Part of a small language model's weights: 15.1M parameters.
Each number is 128 + 32 x the weight over its row's rms, rounded and kept within 0 to 255. Layers, rows and columns count from 0. Numbers have three digits each. The size before them is the row's rms in percent of the matrix's.

# k: layer 5 attention key, 320x320, rms 0.0447, rows 68-127, columns 0-79
# q: layer 5 attention query, 320x320, rms 0.0429, rows 69-127, columns 0-79
# v: layer 5 attention value, 320x320, rms 0.0642, rows 64-85, columns 0-79
# o: layer 5 attention output (transposed), 320x320, rms 0.124, rows 64-85, columns 0-79
k68 043:071152120131214119102141168180113075174135143163117090136157088126175132136109168118056194169160110145073185182121131175036092100141160169104117134122166109106189129090126120102182148131183123148212136172110126124169213126133114114127108148
q69 059:151147115201120120099103179043097076134107138097132109146144127106193097114151130122128089156131126123085052101165145096138099099106102095165101133150075138087102074108122129164148144107130112200120121116168132092134084105136126135183140139
k69 049:160099131097045109171084075090138181083077117154162160098089138091070152148131116162151100109172149112196085115143100103124222092107098116179151130097068157169119200144106157150093099126060140100105076090118163106130103141152143109139162106
q70 067:191048150210151112109129138071033138153091157166201136117125175150129163144121107132107102107146127158148090095109119082096120135159125076205130167102087100158074113138052117102154117150132113104117146078194078100127078055121083167111166089
k70 044:109132155113059113175102104130138144130087081142116128071126095083099160166142149132127105125125183114113139170135128125164131157148102107175143131152064155122152136154153110207158095096119099132080119138117129174107082129093132139168129122
q71 056:121126124059119187130161092172150129126133106139130134078114124136117161158144164128139154167101140121103164162111144152157149109124133180096112117132150138140180159120187161127101134128130179103142136188084171189168197133152150099138090117
k71 051:123157117157192093075170175090109107175151140129137117142132147149109120045093142100127142100106097139125135087082136152129084109115183127078096156138139135098150120099158109122199178169140106189147157095104135150109152156127134104081120167
q72 067:148122160226117080111141168061070128133107132129128117177097124101140131099138112077136078093131113165147042067171097107116136114101124076161108149145078149095075079113082115187150095142141104150115116118176085076107069119112094164154152118
k72 055:139068118080081162199087100128167159121106072107147153145139172136095161159176106181130087100163149061130084075119154045126221158090120107172154146077137121149090109139148115170059143134083153122082132127120129109137085140171110126109156133
q73 060:168083152062163159151157146156121119117143173108219098110133153156160169137079109120148103120109130141130131124086126118142089151164130112192169158064116065195146151154137089066112141141132131074107119100149109189106129123142137166088110140
k73 044:138150132162115132103126109094139075188094120145134143046091122121091096157051126179089146183165151154120128153103110142170112142212086159153106147184099133151149138143088149110127107083141126145111117166128096147076167096075141088200149107
q74 072:119094133093125145095170103180162111120127156124203145135121134141128125125119130167123155163105134133107190140087152106169096107115127202092163118132174109145194184126166118107102118124132152116129110133082180160064175163148137065150076139
k74 051:098202135145150158118159124137111127218139135139102087108107138119175136128101167093138148133179121182123166161077122134079058131173127128082060136192109139114167141103131139127148114151125101218185113110154140204089187087123182158097140142
q75 088:115193095093126120116149095153156168131115080160057170157084079124064079131182173127152171136152098119147185149127133131162164113096124181066091076161149172073132116123166167139119106121149168171157138143074185112139163185089181093137127115
k75 051:102131135179164118097146183132105142111187156126144112194122102119142150113154119087120138102067133147144152109081145178075110114114157137090130157106153119109195151110164082114137164086119177122171104143136152135176162137155162114100131144
q76 068:089146144114141174122088144117187083121104116110132097120149180158105079127074099211117150133141156067037105160082158143121135082098157136127116143180147157103208154117103109074143119107145126161138132123110137172087137110191119136152117140
k76 065:099159110103184131073131170123144132131159076100099124113135137152201134085113151100120129234128115127111163125150071191086066157149137097046061088114114062124144132104172095104143146109134085199082141105159114176089131136088145096079100125
q77 077:068170072111176132135105150155168178118102115113100079128162025074065051123109162106129137106146133106172143133167161135048158166156088189106115168153068153119115133125128128152124108168191113133126107107123109093131141169073130182085117109
k77 062:143085131111103104147167180092186097114197127121116110158137131157171074127141140174148122091156105111061131140155188152090116138031137145211102142120121151043116151139129118131122176143130102100173141135138119144134128140150113161109129130
q78 089:132150176115118129126186111148099130145148109161114173151075181157174176156108118103116148107127056123132168143105120184216127076114115108084133093125149162136150153130174115130105125109136183118165158116098204159098149124132158063156116166
k78 071:128163087173149095116083098094104107153178143129130109145085106108097153102139117110127143113074089166160145141083148133189110145199195070104141194172138123148228175167131084088142147135144118178123124125132145145169150097190197107137168158
q79 095:092070154142114105174126149099113100109133110119177117087144189138208135124061087127156095149126112139082088118129114151110084110116165064155141163126127077133098111093076099109151108091101087121075144097177073123096103088095095110128174123
k79 065:104175104118137119101151114147109073141080084158111074132121089181057103160092123137136151178161089176141085114162120134144071150130090167176175150163067069174138102154181112099109095122143073129105158104122100129083167105054125107159114137
q80 091:159129128130154092101129173142128151142134092107056147132105086168107112147222177135137154103133106108195119135153156159112103142141098147124104114190077184102086116208153168154160126143101149108123090172105139082176127132112106137114166066
k80 069:145116071095108107101189109138123123136138130186137131103153087100128139124224124216084154172137157136106132077136143133158125126091112120082133091092154080111118089109132142146118125136084147094167110179109108058189099101108061105111104065
q81 087:110098040085074079127140156147149143073171125110141131108143127103130076118170125122141146165137108158157106150113101130086079146141170138107067151117097087149090123135113189164183117159161092062132093159063121153124101131068088124123110132
k81 079:051072122150123211184234151129177076115121106160147122138139116170144141188118136148137155167155088126109150077096138162107153156128105171120166102097123077115099091142171162132095154110164136088120116142120104108134085151120120138139148169
q82 102:103137147106119134120163124142098100085085118074167153111100142119090146102098131123165125116118082079160153125112111103185061120148149138075137135182171119143114133137215155137104158151181171118158128120038185091089123168091132103113104128
k82 113:152202177143155122118117143187102126122128119120117162101113081078084154046139127135078181100109154167111141129134072180148045069142118126128144076161129138154178152142141114103174123137110131156164122174052159118106125101126124118131106119
q83 111:140121177153109110086175058078077096099107140092213162200118152131134181148111095110158125130070082142128097076173143133128130131126153128118084179145111092122113131138165114139159152156135112180083163144134169097094096192079150130095119069
k83 116:119110134103115075156116070116111121200154131128139125127140051114167133076145134132117121124159083131117114165096162055110129154138120093152131202156133102102090148162131228155133180168123121137175095101193121133176105127092124159133134100
q84 110:118189104090138110116143153196101105128137128132134075138122071113084111073141124119140123144103126102130163146065136151119136146132145141080115149115197089145126167097142168159144118185143113101134089084128149173087068166131191163071114150
k84 120:058073092137157135103167104094132159155198158157141099144135109131140144140184128117082147072137102108041136131136152200108124123121142154142111124100154103122150146083165186173179191141156150098127082159156128173128119079130116181065113130
q85 121:121182193125075141111112130168117099140137173000100152140149058118094105162103196123158129131122142199109136081103158138106170077057131132142093121159103122115128115132063147156155055120123156126155058088141150229094175165107135148147110153
k85 131:137163130179061134117118099147106095141140112109165118204135138106096130206142053075147147078110152134068174107110136096066125106153147157138114150133077103071091108143127094152110157176159148160145120174138131153081187125128091106125100165
q86 125:133056144175128100110133138103145142109108083105132097158104096109131113144175187150081108102126150140132169087152223149175078108150169150132103124125129136099116167126099128117146153136129134094139147152133149062108123106134089116124137157
k86 150:107083101159133169055175176128222118106145084116105080102115071124147152128126163162097131133148166113105158104159137096178120141191115122157154197107132122120143111130132138147186058126131134158217085169113138016100136167092117139131112109
q87 127:134072107148163123122098139138109096082077182104111163170098114080102148121151170157131129138106171092083107134121118098151088205179076097171057146102131114126133157091151150118156160088135108174141104118182122128170089156143070110082097129
k87 147:136118141072182109120122119136125130076147106084141069115155150121107111145120159166151177138118112157076187093139181125123076119107077120142093198147129136151093102116121145085127187094125141131139091089152120144112103141121091076059079141
q88 130:166114114186113161176134148107150179127122100130205110057116133104118042161118120127092130136060176112090100185117140082117100145056197130131149092131117148086090171166110105183085119108156155141100141097156155099095193148098119117115128237
k88 133:088150138200129186161063173082096103104152158137172138116109168070138163112101127111126155108154128117118124202099189107110098172139193161218121129156126086091101169103115042120118053147151153070094151168155153124147133124152123091110124155
q89 124:099144145114068117138146150147121131141131072158095161189150130132140155162165145118110116149104161096143127117116154148138110040151090130083138062167126045172110118169199159099124112117159087134113072163104128114234139108081137121059148113
k89 137:166133128116140133160119115187091125105109098156096123176149147121080168173125128130111144114185153133121099131097161172118118095108131174099175076210095117132133148211159157117182151156105160144131121156150183160182179068080084104076132126
q90 120:147150079126149098083117149134109132096138122183147147099156132126132115166153143158099079117071180180191123076121142104147160068133111185132069085092098128134111199126135106164098162128068084101149163110176143122036126147108056157100169097
k90 137:131156150125134147144100060129141161111180137134167127139160129074171130164119199116114127129088128090143173079087147087161142145158105109098157118137115117175113127136145121156192151180104095110051122115175091087099139159082127142095118126
q91 126:147086151092154183156153092106118129080079123123099129100165103081112132098128062149133120144101175150088151158108118128132104143099129150147142119142132091160095167084161103134050122132096214074163190083100113132151095092085213106096193121
k91 144:088117183119148143141141160142079160104148055152173163110149111106050144074124080119125186169110173143115037159082131082166080176143008186099163069102133127153165127122126130140054109116104131059140113108174123076165109112155136133136114135
q92 135:092087154129137034207116138105124138129113067073136086156083095119121131104144104137108120152072124127147121087076105136107169082108154137152147130174158136121116156123155171160126166121159109106139167174134127089091110115110093222114135119
k92 144:078061143103096040146145172105118134097051103079142137061104161101122134093123176127161165143136124119096184151106095063119164116100136080141219141133146155196111130117121164065143101145174116094139142114185145141190154141131103177144114178
q93 115:077067158159143091123130149134154129178161166175117103164130167117112115123134121157071167141032167148086172101148143167166106052211156167149141149146123104128072078165112176103087045177130140137161057111114095165111072096128149140093123126
k93 125:126094176146171050168179174118144160181111203124073132099089127086128130078107151125099118164068141163166147072089123118141085150137180118151161128150125114112092067192129133126089088172129159148097152080124109126139122150160068180084097145
q94 127:152135101104140093135177114066103109112168144117084131188069163089130107098155080152052139129128111112177127232117107129107107143120080148097091098107074168104097098100163152102187159110082186076121131153171165105085116172147207114141109154
k94 143:170129111051143134084125059130104098129112159147093040103151145113143119089124147128162151098186106107108112154099166123120119128107167083053103164186140087137121117070093113143147166124129144152162181096089115137152116139108188145136126185
q95 125:162147129096153058090124153144135117162119127121087168117116101163097073108211146163153113206108113164147143152121184104084191130092102108071061172114102098120120138109156112109171106108124126149104162094156156141161153118202112105136181157
k95 141:109095120165128101118119107127116104166142098117128094079171180125150135165136113059158126153114098133132105165156116119091177095129159118109108130123060115178097075051085128123139138076151174106148123168149159172179140138142103173061118167
q96 042:110135112073164114152098121242183167114171105130083162122150084130140079121193166108113157127148133123200171137154146127112178077137153182064150100157160118117163159149195174101145098123156169107139135169115175140114153151111162072128135113
k96 037:117086059088094134126106131073136130111096118126151135125100169137174190131076082132106122145131092190180137112128114214122150165162097093147154149093084074143165133146051154142064119091072121150124140095165154132137124093147144177101115120
q97 032:115137120122131136145129143200151156151165084134121116152104090180137097134133144074084195103159091094163189128141165187135180140114146174116115114133100157107151185126164132135121111181109138131115108153100091094144128159102150157102143115
k97 042:110118128187149135101179156163094104128139171124124104083141129120118174113151130150088166110111154133123080112078111107059087105162165165084114124102189108153118157095140105103132159083134136089183145189090108063206098130145079193096102086
q98 032:129171141179130105105148175115085157141096167124117197128104139133112127178090113117137152154156162132089132148176118136143136200090111124118130112116117065099156189089100123108139101155112205099103114144152135132154111138150203070102071107
k98 052:164124132108150061118107100117069139116133072120153092156110130115113161131157175130174105091105074097199140095094164101161091149138174078145091165177100143128161129153168134131178151142174082192109130139145174190129084138106127132099148137
q99 044:130094160165153092129137153061083136144125156096192108147181142126185111092099095166138109077103142165135082081092123106109112095125130099172156169116114095119116124112113120168154130149162109137118103105208065113084070106158111147165197132
k99 041:091100150081120171190139165173151081169140170213129142064119098106109115180097100117081144202166144112070182216157117139100169160181135159121139097162084136111131164092106148131124112117183097134158108180060143103117149129097119116115143132
q100 066:167092164221124110123103179071094104142093162117177109131157170121187145114085080158135080128090130160097068101141129094111090138121128064181134147103082094105078105121105108147140150137143103144113128094212098098108084101134090161171144116
k100 039:136143188075099106216096128142143126175118131154099126043102086116108143162111162115126124118137205123138150204119106093146143141150106096171116138153076172143151193160146152193119110073127108099148140109065100138111121146111105111128172114
q101 050:044195099058143178180119086206191126121193140120079127145131123125114090143149164143125172121107101112109164172130105191117130105155165173066149131154175154099162117162195154098088135103128148099195135195049155157138191155140146087117114167
k101 041:157120108136154109104152103101182173036145116103140161222154134151150164111126106099148059143092090138125099064134113114168137137078112130094143126107143107155129089090090126089117140182118115169080103045145119107155138132129177145116065144
q102 058:069188098239084075141087171059112142133091072133053103166121107095111087134153142140106137120131087122107107126174101124124134133081143127111079116171073138083077080088119153171140160103158117173158118130164121083130113151132092124142131139
k102 046:148091174154102143158149078121120177072137112114128154146111145109101149163144099084147071088120138134154073106144145054134144152107075178149129126055122151143109087139099159133081075116064128105100138085145147111170085142140133180141116106
q103 043:140085134076144173123154140179116131126098143111147127086115133113106133120077080105153059097176134108153228063095142096167113155189122133141124117061129086137095110158119084134100141144097134069145114127130113191138172142128135238053088132
k103 044:113190116169177147098138136114090089171091175134178111096091119156099162092137097136113179129174132161105162137143131156080113123130171106126104119145173147160180170126115167142125110124096162137113096169076115079095167119061074101132142071
q104 051:106150110149109188124121142100149135122154075139072162125121107105129088153147184148145142158144125085047112140092168136165136072084126177075114060153133159084159127138159138166133118155166144147144150110065154104115160170154151063156131124
k104 051:118097111108131115112107092096166147122141118141127121194153139115200131125114109069165130128065071157121113119175111150141118185094088164093136111113082106106110114122140093127148133162104139154134127046171136097096138159117129128114103199
q105 076:132131128191141089130121155081058140153095153139133111142124132124172156136126108074120087082130114165163074082180095126080100133131095079154136181124095112146056089129066088155132106121131073140117129101186088062132061108115121168096145120
k105 050:159078147118054170169093068107162127103100083089148122103125130150065132190148108152136085094126114068129058116155139062149198161114075155216148155089118147144117100185138107137076104135102154091109144114112109108133053154154115151192138107
q106 074:154040149104125129142137143139088117153128158138189122064147175149174209173108102144119079127106153178129109103117142129137108110169105077188162161091111084188113127155079107122112150137108122074105135100179097133124097090125070157097141128
k106 047:175152183157131154136119091127084117126101113137178123079077123133085110184097120098088099110169135150124126120143116062202130198165069151155156135191114179128177104138113127100125034130112125145113125154114125134076094097102095109142161123
q107 070:120045149130120163112144092102141059174112126096188134132195177122116162123064086162108138139103127108094157113095152098126110110107134110165132144135149066142200137110125117069115116131099092148097150114156140153098152110169108138163130103
k107 046:152185120073165150119084226158110157144095133122090104080124118140176127114126177140086162166127154152121119192112127131103075085125154046073093141153162124126110179082106143127138128102118087149173118125128130178138207095093166095140139098
q108 068:129105167125129161112147120158138109129163152143185142148152170123131157151111119095079151108079162154117142184072149139149087101148142121106150142113167122194177162131190098112107129141135189108138085133127135185109145116177140095178041149
k108 058:091098117164172160110126138110114107110159139117122085085071157117101083170101127134145176178149105107140127139087119130093100122187162180120097194140166095143160124113101117089162158170165073189117104127142145184080208130183156114161132182
q109 068:098202152184129138093135107151105151226077146157102122134109135162149100129138147101132114104097147194130183099157171124142137105137120181093136140154126106165118151123152128110098118098105208150137114069137210100091164094094118128140055076
k109 062:112164132171146042124156155155080138126162154138118116144084121108125117141114159144133123129165109121179127099100143095049090170149168103154079122136112130129117141105143133200140147102143151205168129134130114126150155131111142126102150138
q110 060:131109124094135141173147076101136170145085140143140166123139125091151121133136138100230106109106141209162131081121104033211141190108100122151113097075141050149062142077152139136086112115116145175089123136119035134137199084137103132087137171
k110 060:134126134140108198099097093116181092124133160089157165117105121119113119180152077176089142108104124120108119164093089138124183147090087109120186156159161207093118164130160142114104050107100161083162142147071167073151124060163125140180165151
q111 064:165081069062194183091081161119184154091136136130097113082191109103096169101167136109144173117129155156111150126137127133103163088140106138121137195091139205110147127186162160131182109162147146141134124177081072140188040148116120124109143092
k111 061:140074126107144116043168188078162051102130126147071149090133132121062111085082117104125112115091121121134136111121120186074060107131134172094099094150147118161135107132170152137115130090201086059118127133131067135125068109103081121154119060
q112 099:118206154114132159130149126162145128157127102132102140159093170174090089137095127157134139137178097131068171169105112162151134100109107146083106103172130155096154153131151124121144102089129170163109153124072216147099168117178167114152106159
k112 081:033161105177135126084154142167121110167141147153108129082091110170208128136132173127128164179138155146135163125133105145081088114129138155091112105172117107174143124150127126122169169122077093226157116147118078161115255088172140154138121101
q113 098:108171118106099058112116084169113139119127122119097122155134085103065091115141093125139144121144099171222210137134142124151146126135098197063127131125127177108142162124164136179085129129175131152162130110057159097101175189048141123112102046
k113 089:123152086211109069061129144092176097154160167185139111133176102120108110119137114150111160186150161089075128110135128136060115099119134198099142146158110080112118145152141164180106171133151130179180105133151096091142209105095100124179085125
q114 103:115088198159133141126087070064178095158154144148170166196142159187172158168099133127178078125131128139147106104123194151171154166117159118159132144118122121125098150098146135130081149145129105043086114132163097123087135058166109131123113182
k114 109:149166131142156105088133078113098102101108135059155130102126171088086081095145104134115071147118122139108122129125157115154123152093109144121126175131169105085149166149155117085158099142146106175151169094202175107144128144172109122091116147
q115 119:131134120053136125095146175095163131087106176126093148089098212160106137143141075112156137115133120126125140106124080138139172080139130139167077092084135105150092100093121093101151153127103157126053158099089096070101066111139119118123145143
k115 116:154117148148160169088142175068173118107110159176123168148132215170121146154135106146150108111070146190110157053147130192130134088107114195108117130158107108159133123073141133116145126072121107129138113137123087060113119125102107108141112093
q116 120:104190143111088092138125131166109143154118150128095088138106084094100075160167102153137115114138104119183172095107063117116091103141163144122150124132117120127165188143184169162090112157139166132205112107094072111129149194116181100061112131
k116 123:166222148160103122092133142128096208140091129108099154146121131085156109076162117068113149090112149138173153092129119146103133168063149090119121157159152148119087162084124135097106129148139084153167141097117112092118132137184208178077191119
q117 120:131082155115088167142148091070106127136128168102110084067145136180109142117142128155171129154146140156152111121191128127194121130167131116155142128093108056086123129172060070066139130090027148100104121175106109128047135079132079162131127139
k117 130:075070133158119149126127054143083101127163174110121103202072122134154128129095188154152131159081162167195138101144143153173129118099139111052088152075110072068140163145111072134143109112111119183095103117100108127126158141045114126157167107
q118 126:120113078109155127114060152053138073107121111112173144076125080167123134214145132143111167157109136122190090104136115096112128113081124067161118148161112076114151193097143171162120130165108115110107144126130071092139168161134124122124087166
k118 137:166099038161100127055110127076129106073123121108114139126158120146113113160198123118092154161153091117130166136153122131152073125151126186072145105106117113112118116092131177137129143186129107066127111188106100107082115130131101136195139068
q119 127:184153125090135101153125122091148179135117117134096119085182112151165154088126081122082119112155210067145162125128108158100114091117115123212111106123136126128188148178072122154185149101115109115132116088083102119175125090180076157161142179
k119 135:135127149120108112103128106165117080084095083102093165164122130154101139125119125086156104136162135132148149130175120175149134093160092100121142150107102087127123084141108102178145123115136083153080103124117217140172085093120101082095093085
q120 123:096069143120111178094127134200191142116031169083126195113137125155148098093164129124099156144168109163149056112185139116154137046106143088091151155108162114147097152197162141100139107116177141172096103175106140065169122149107149132095130143
k120 148:114066171145070122071162143114160132095037151117138080091141070103121118131201157138111149115122178098125081154092137157120129085018133160067120140150153141167119118193118183171127113115193161121139070154163140129138162101160096106155148106
q121 126:181148132097162085146092116049093160207121147109101118113151079075184145164091118140123170093088149123123164141119143061192102161149082131111108114113117091160094131102145124115108094172172080183127126136109158123114160107108140107155164091
k121 137:186120128170100139121091084158070105134155134118111091174156121118092134177132101089140054112096149156208118167127103138096129146105115108114099155104136143135101129116145107139075186078136058158116084050152153141120190065143078144130193094
q122 125:114144101096113136072106097180133210120120131117102097113129118100053144145091215119121076154129148189166160134129138153132128144135131092127097125086080125044088138153106099162147145142149161178079104082087166128139127153130137127177096136
k122 145:135088116104121133093135147134129161121224169090115120128159102122178129157060114126128104147148054125103093144141149145110120143093194183077136137148122102121147074103117121143214123141098150103117112122117152098161131077138124174148135153
q123 132:108121159141081139152119110108201160100090124115152132148121110131101135140056085183157120117100141142160116163123127074110156156152176066108157139106097128172146119126107162138102136157101138078126143102115103184121144076143121198098150062
k123 147:149099115134138091082165177189135134145102095198141108123134100152141114098117079184195102083137160182159084115136154120170162168062139121146185154109056082226145110070079109104115112081125109089141133151111143138131122125092142118100141113
q124 128:146119169042127122067130114135144077086084131116158113201084178114137140159132123132132200138129176151143103150166148127139137151124116151161156142116076082158099134147136134174066141150117193111102134134139119091174104158075112230114147160
k124 145:126127136146168134095105133109139139154110168127178105133133104132079137099121137130115127182139209120136138160115113106126145135201169110172086118109176100126096157107153072162084154174073172119127123136140121104175127177143093151084121146
q125 125:118116127150193119080147091175170091154092126097170122111109062184174076161087093104074077104134108131093132201178132133161096082097087086120086076114140128118135099133078116168101148176129124107143106111088156101178111090184098151144103127
k125 147:116081107067131188127175113201140097077168127088131145134138058149126123138139104129085041174106022156106133164122140101165146103090156097157133108111138140162176125177106145158112162168150141156163136097103125195090088125164110127098164117
q126 129:123122135117078128211092073122113089190136148154138115183169170089115114121074207092104119147090096170155172127110126081152173099117179123115190088157095143155092138174117149128144131109128151129175147160138127176099128104147137098128123090
k126 145:094130123133106155146114083135134106131160166188180072179170148130178145102087093145163113110070174100153155132145128129146204085123170108120163152113093124190115114184159063075134179163156130097157166197145162135050144166144166059163118139
q127 125:104073131163178184067131110172149143130162080154123157140165122131171114117150095090148176132106176103161138181136136130089117123093214038103113137116096117112137076088188171134147131079129051101147104091117104152057114123118104135035103094
k127 141:101108148096132126081150158133146157132191175153161060078150145138163116103080109167153129122156111085101127176146133132082147086079147120075120159176184154151123115107152122122097139117115116172078119138120116134082137166143110130122112149
v64 121:068139147115087164094116158100146112117121189136122148079118093111119119109123145162143102141150096113107100074196155087127104115142093099097156110157120181154159140097116075144051129155115091177117055167105108100137125137150145192135069168
o64 121:153115172176132082193153205126114160161182151151128142126119130114113133143084097091124118093187120081072118163111102140118173122155100131182147180123116097169078084122057120103133155133045093157128216129152116128158096142093093160156164068
v65 123:077162131197083146109159139082097149093138105168105074084161073103123136119136171098091160079046093155191187145182134105147096153112141099154064047069137076108161181174123124115138126127134076119181097137154054117139134057164136134163134139
o65 117:084146181160161131080119162114181093155185117152166132142110161090088121184134069154139148083136127141107151117129120119063151156120106105091170151182143116111102140215126115055085127146138100163123137130106166104156072077129133183105087126
v66 128:185123104100103110151107161129135110142116155169181172173156069153181069078113137135135087153111155091142098133106182193104148113072149052108136156114143113160120130100123122149135125131144115151111170205105092074164107117130091064110136169
o66 126:122093165085098154134163102117090145177154167111115151108072020111116177145137156095083136118160095115109070110112146185138123131181136104112188068181148163145165160123151139099126129164110079175146151070119132126151102184136136096098102121
v67 125:104177194129110126171181123193077056198177189149152091118108150138139095143180146085153133079110129118107116154119135096127215099186180170144166103136156137164147112123126072140133123107150128099140062112112117070090119119133124167137135074
o67 117:140142109091135119115084113118223116113144117152158193133106127054061075057068091126104109130119119133092075178113132125161168171113156083119099069145115154087172125146120116114069180109103107155104144145071176177225108071178120163123109175
v68 112:157191090156161158134093150124122094204169100173090111115116158152113068102159181131104116163127124101117069108164135062117138137144192119131121110066128129162098119146183190255103128127106172128103168122108104150114098096172109061135156145
o68 116:110055135179089117135167114111065116134067086142179154127183093155102112162146094193163107099169106131128153098117123157113167158112113120143161118093129125165086086154125130110091071097121180125155140126139132167137090167168120183139128142
v69 120:090113166174165114115072112146152132112117136141138140120146171115149091132148172110110168135143103117099125113083146132124186096122096038077094090151128152138135093158124161088175149121118171143203091099124087148158102146095101178160105123
o69 114:115171111129131115203156112168155047143092123155115137114119110148150132186133124102127125099098163114112186106121151128159137187182098192116114200150159117096104160143102115082126079116100132140145116080086142113106145166152116188122162106
v70 113:144132180211126180136120148168144023164151157149099130113138169107101088110162192145141125137118168133151129157123151124112110144162194162117114113113124092200097101107132144129114139127132069121132103136105214136088084037087175159108099090
o70 117:168073137136164110108213205104197108047122097098134133151118137215037165106126147132170203154148134105085136115117150114175144078108052120173092148123179114083094123117111100134111120151060199133120226165094115140170090128077151116089102143
v71 131:202151171136131125126130117165166140119146140108122127150127118154124154120113132167126168107113070142110060153129113063106129131081155128122123092119107170112109111093110185107141082193120151119148151077096185132148129073121130129099094140
o71 124:153111109135163121106114169110087123192073135102142155143132119122113143178158137123112141092105178129171101100156120161168111123120092094167159168097158152102114120140129151096100107157150134159152202094116130094136084154125068137138097147
v72 127:189127123193136129083113133148132111116138146125104161111133125106175063158184125165118148113117118138179211176150131105056110138154165106126115148044201110118093132138151159106119136091074120099122197128149163135119176111173133122097141094
o72 123:115153192155123082132147068083098116070147145147146115112097131086119058164143127130141104158102128151146144131156127123119168103098135125168053154178143097105143145112099115115143166107099160127163106145023066168101062092114052105148042144
v73 120:078114156189099158141105064154129098109143106141080106148061143124127138143117193188147101133096106114133135143125139146093065118119157143121136102085117110166098144130158149082045070171119136122134193112105132081166121123114173133108207171
o73 118:138079111138138068117095135138123169147122125146095115096134130074109102147140064112129126190060104141148099111124169176147112084144094113066066094081096082174115140169114078141133189188135172190073174129065097141124109114127081126130072156
v74 122:079158145083102100117134188128149111241095098179173119115080133156166113158178124129172176131092133092102112165134119140086137118176115177116070102140110159162129133163113158126149197164168149099106179145116136113072097095099116149101137061
o74 122:200075120153053104096159072091111113161127115111134120135081165108142145123082115133043173127120136067100149092124111071138126142118122085132168123071089148093086087098130154064147099133123138159092116172055159122105095121151097179156113180
v75 121:121127155105076067106156114139126119078221168098122195144089185114059105108118164075156130143145144162162082107116066155112123080137116138137117138151125159163132112133093099135098060193139102147125157155109091093122122145198124122166119123
o75 114:124130125214112153123168051104133075119097158191128123104161121133079143066108093144105155107134135151099137138178102068133130140153099110212123056088161079093098129107123170161157176159111123066126183100143169130155220095104082122061171168
v76 126:157140100107155112185190132078131106132159087166127116129094115140110149129107109134124067111130130096088152134104103113117129127120140135096137098109135125102107131159092088053139122172138085101097116158069059173194147101094130132108115140
o76 119:059094093098147131179066132122156112085171127196138168120129147114105107150133155100140220123115181106116110110138150088134079154129154093089182094168167122106137132020109167167148160212118167168163082130164140092106144126227106126121123115
v77 128:101200151137099130128145159075112174142180096122124186149131114115134165115124157196122137092084140104140113134103099097106210179137097157103160171143087097118070111125138138057094136150159090150163135114126167158112122065145100116147129078
o77 121:122126134093147103159111154135141169114046162152116124101117115152140094162143116109120111180136125112069087139146098161110150156135140084122110094127154179139121095104078170091110155118185144102152067131135126119141184204141134146091090123
v78 120:127151088133073141117130142140140126100122129148108077055051103118089143129121173178127138047118169130096179131130105117129135131125114181173085054116130130151117077128132156130111153112153132166089126117083164145135104122125125065120116139
o78 115:156088129113168086179110140143200103158113122130113137119149203062123094096172137160109109132112125149133136133112129161126151110116135139082144105147153153109111167133140118121119133138155168021142191076175133104143144103094154175120114113
v79 129:128132148179077156094175190085101077141081084108127117084125115094172057160090148088185115140123148100080204127161085130100153113124133152176107215158117142130157126130145127167102148103155124120107099181104189132168131150103093152221116092
o79 119:165093129129142157146076120097139118181129136139077081154166126073104151095160140186141125156132108130160127130079156109135132112126145119103078145090106081142119106107103057122119133083192096150105079093147159137102132102085114173144135126
v80 129:180095192086104124153145091094132124109123143080113086178130112142138070157131115089116141186142104162118080182099157117122123146097152146148182132157171098155105125136168131112085167055093133093089133129100110135088094172120160075122115165
o80 130:201139139118177193112133106067167059153216110141140099185116124079120146140125084127084153100065155110126133121138133106131110144132126163133104076139117170155163164116081092110132199095139099143156154213073138166175136145131121153109181112
v81 120:164144119158133104120114114164158118107130130149141097116121137189149115051149094114131196140086058136110166068144173183132090144133142149142160152151168165161083148141179130135104102175106126163103087171200109146102114112163149145083183119
o81 128:143120032155136143112169114105103128143114122123103141130117171062129140132255110126196096092116122124148145230102107128179173147122143131107155152116176106126050125148175115115104104177163134112139198115154169158134136153161088149146114162
v82 129:100103136100122154103094112140132192194143063139138176131147078113111121159125068149107107098135180168062123165118089125127109080116102109143094159054123128122104123120131092082108138168159119103087086180078131108169095170047087129151212121
o82 117:191169098181094127132149130179170133116102114186122111126118098115198150119130148118121129188156122144129140126105147120169088099121116162149161133110157168147127148092077101185163089145147128141107108108111152139130088121139103133123124101
v83 114:141159131184153118145117152177127140130106169142196152121164108110094157137114132137132170104063125161130172138138145090086145084165150112124122163099124103154119143147104077134141120185080209135128144117154159094153075124092146101113102137
o83 114:148098164170143182082096120128135124126117051170164105124141160154120156108197103146111143088100104119110144087070112127113165155137111120122132110103099139120127097038144105191153135114135126093166108122124150129161089126112065215171163149
v84 125:125122101107117126159075103141120103113174124113147146123110046098170138136133124096180128102100127103098190166137194165076115122168137140145143113087137150129115098100059121092098161131162147101154112116121166135131078153098117182134136136
o84 119:169079144148190117131149128090079147108085105115116142135073087094104120169106111142092121125171102135125095151147179088165107092132113097131107168205130148156101075104181097175098140151152092135071119092130148080095129123066093100092117138
v85 117:159136142123142164086126138078163161125064095166152109141087128139136122152131165120124116177159091118102104190125187139153120148145091087129157147115070069132188191103159203153106164123151121073118138107162101103102115089117128135087127166
o85 115:118087125161119061123176144111086093109191122109119161123117086215123153082103119187107151062098127107156152108047133093095212092116126170173112094170139161153070161141117132087128110095128091193150211140097145140165122198156103203124109149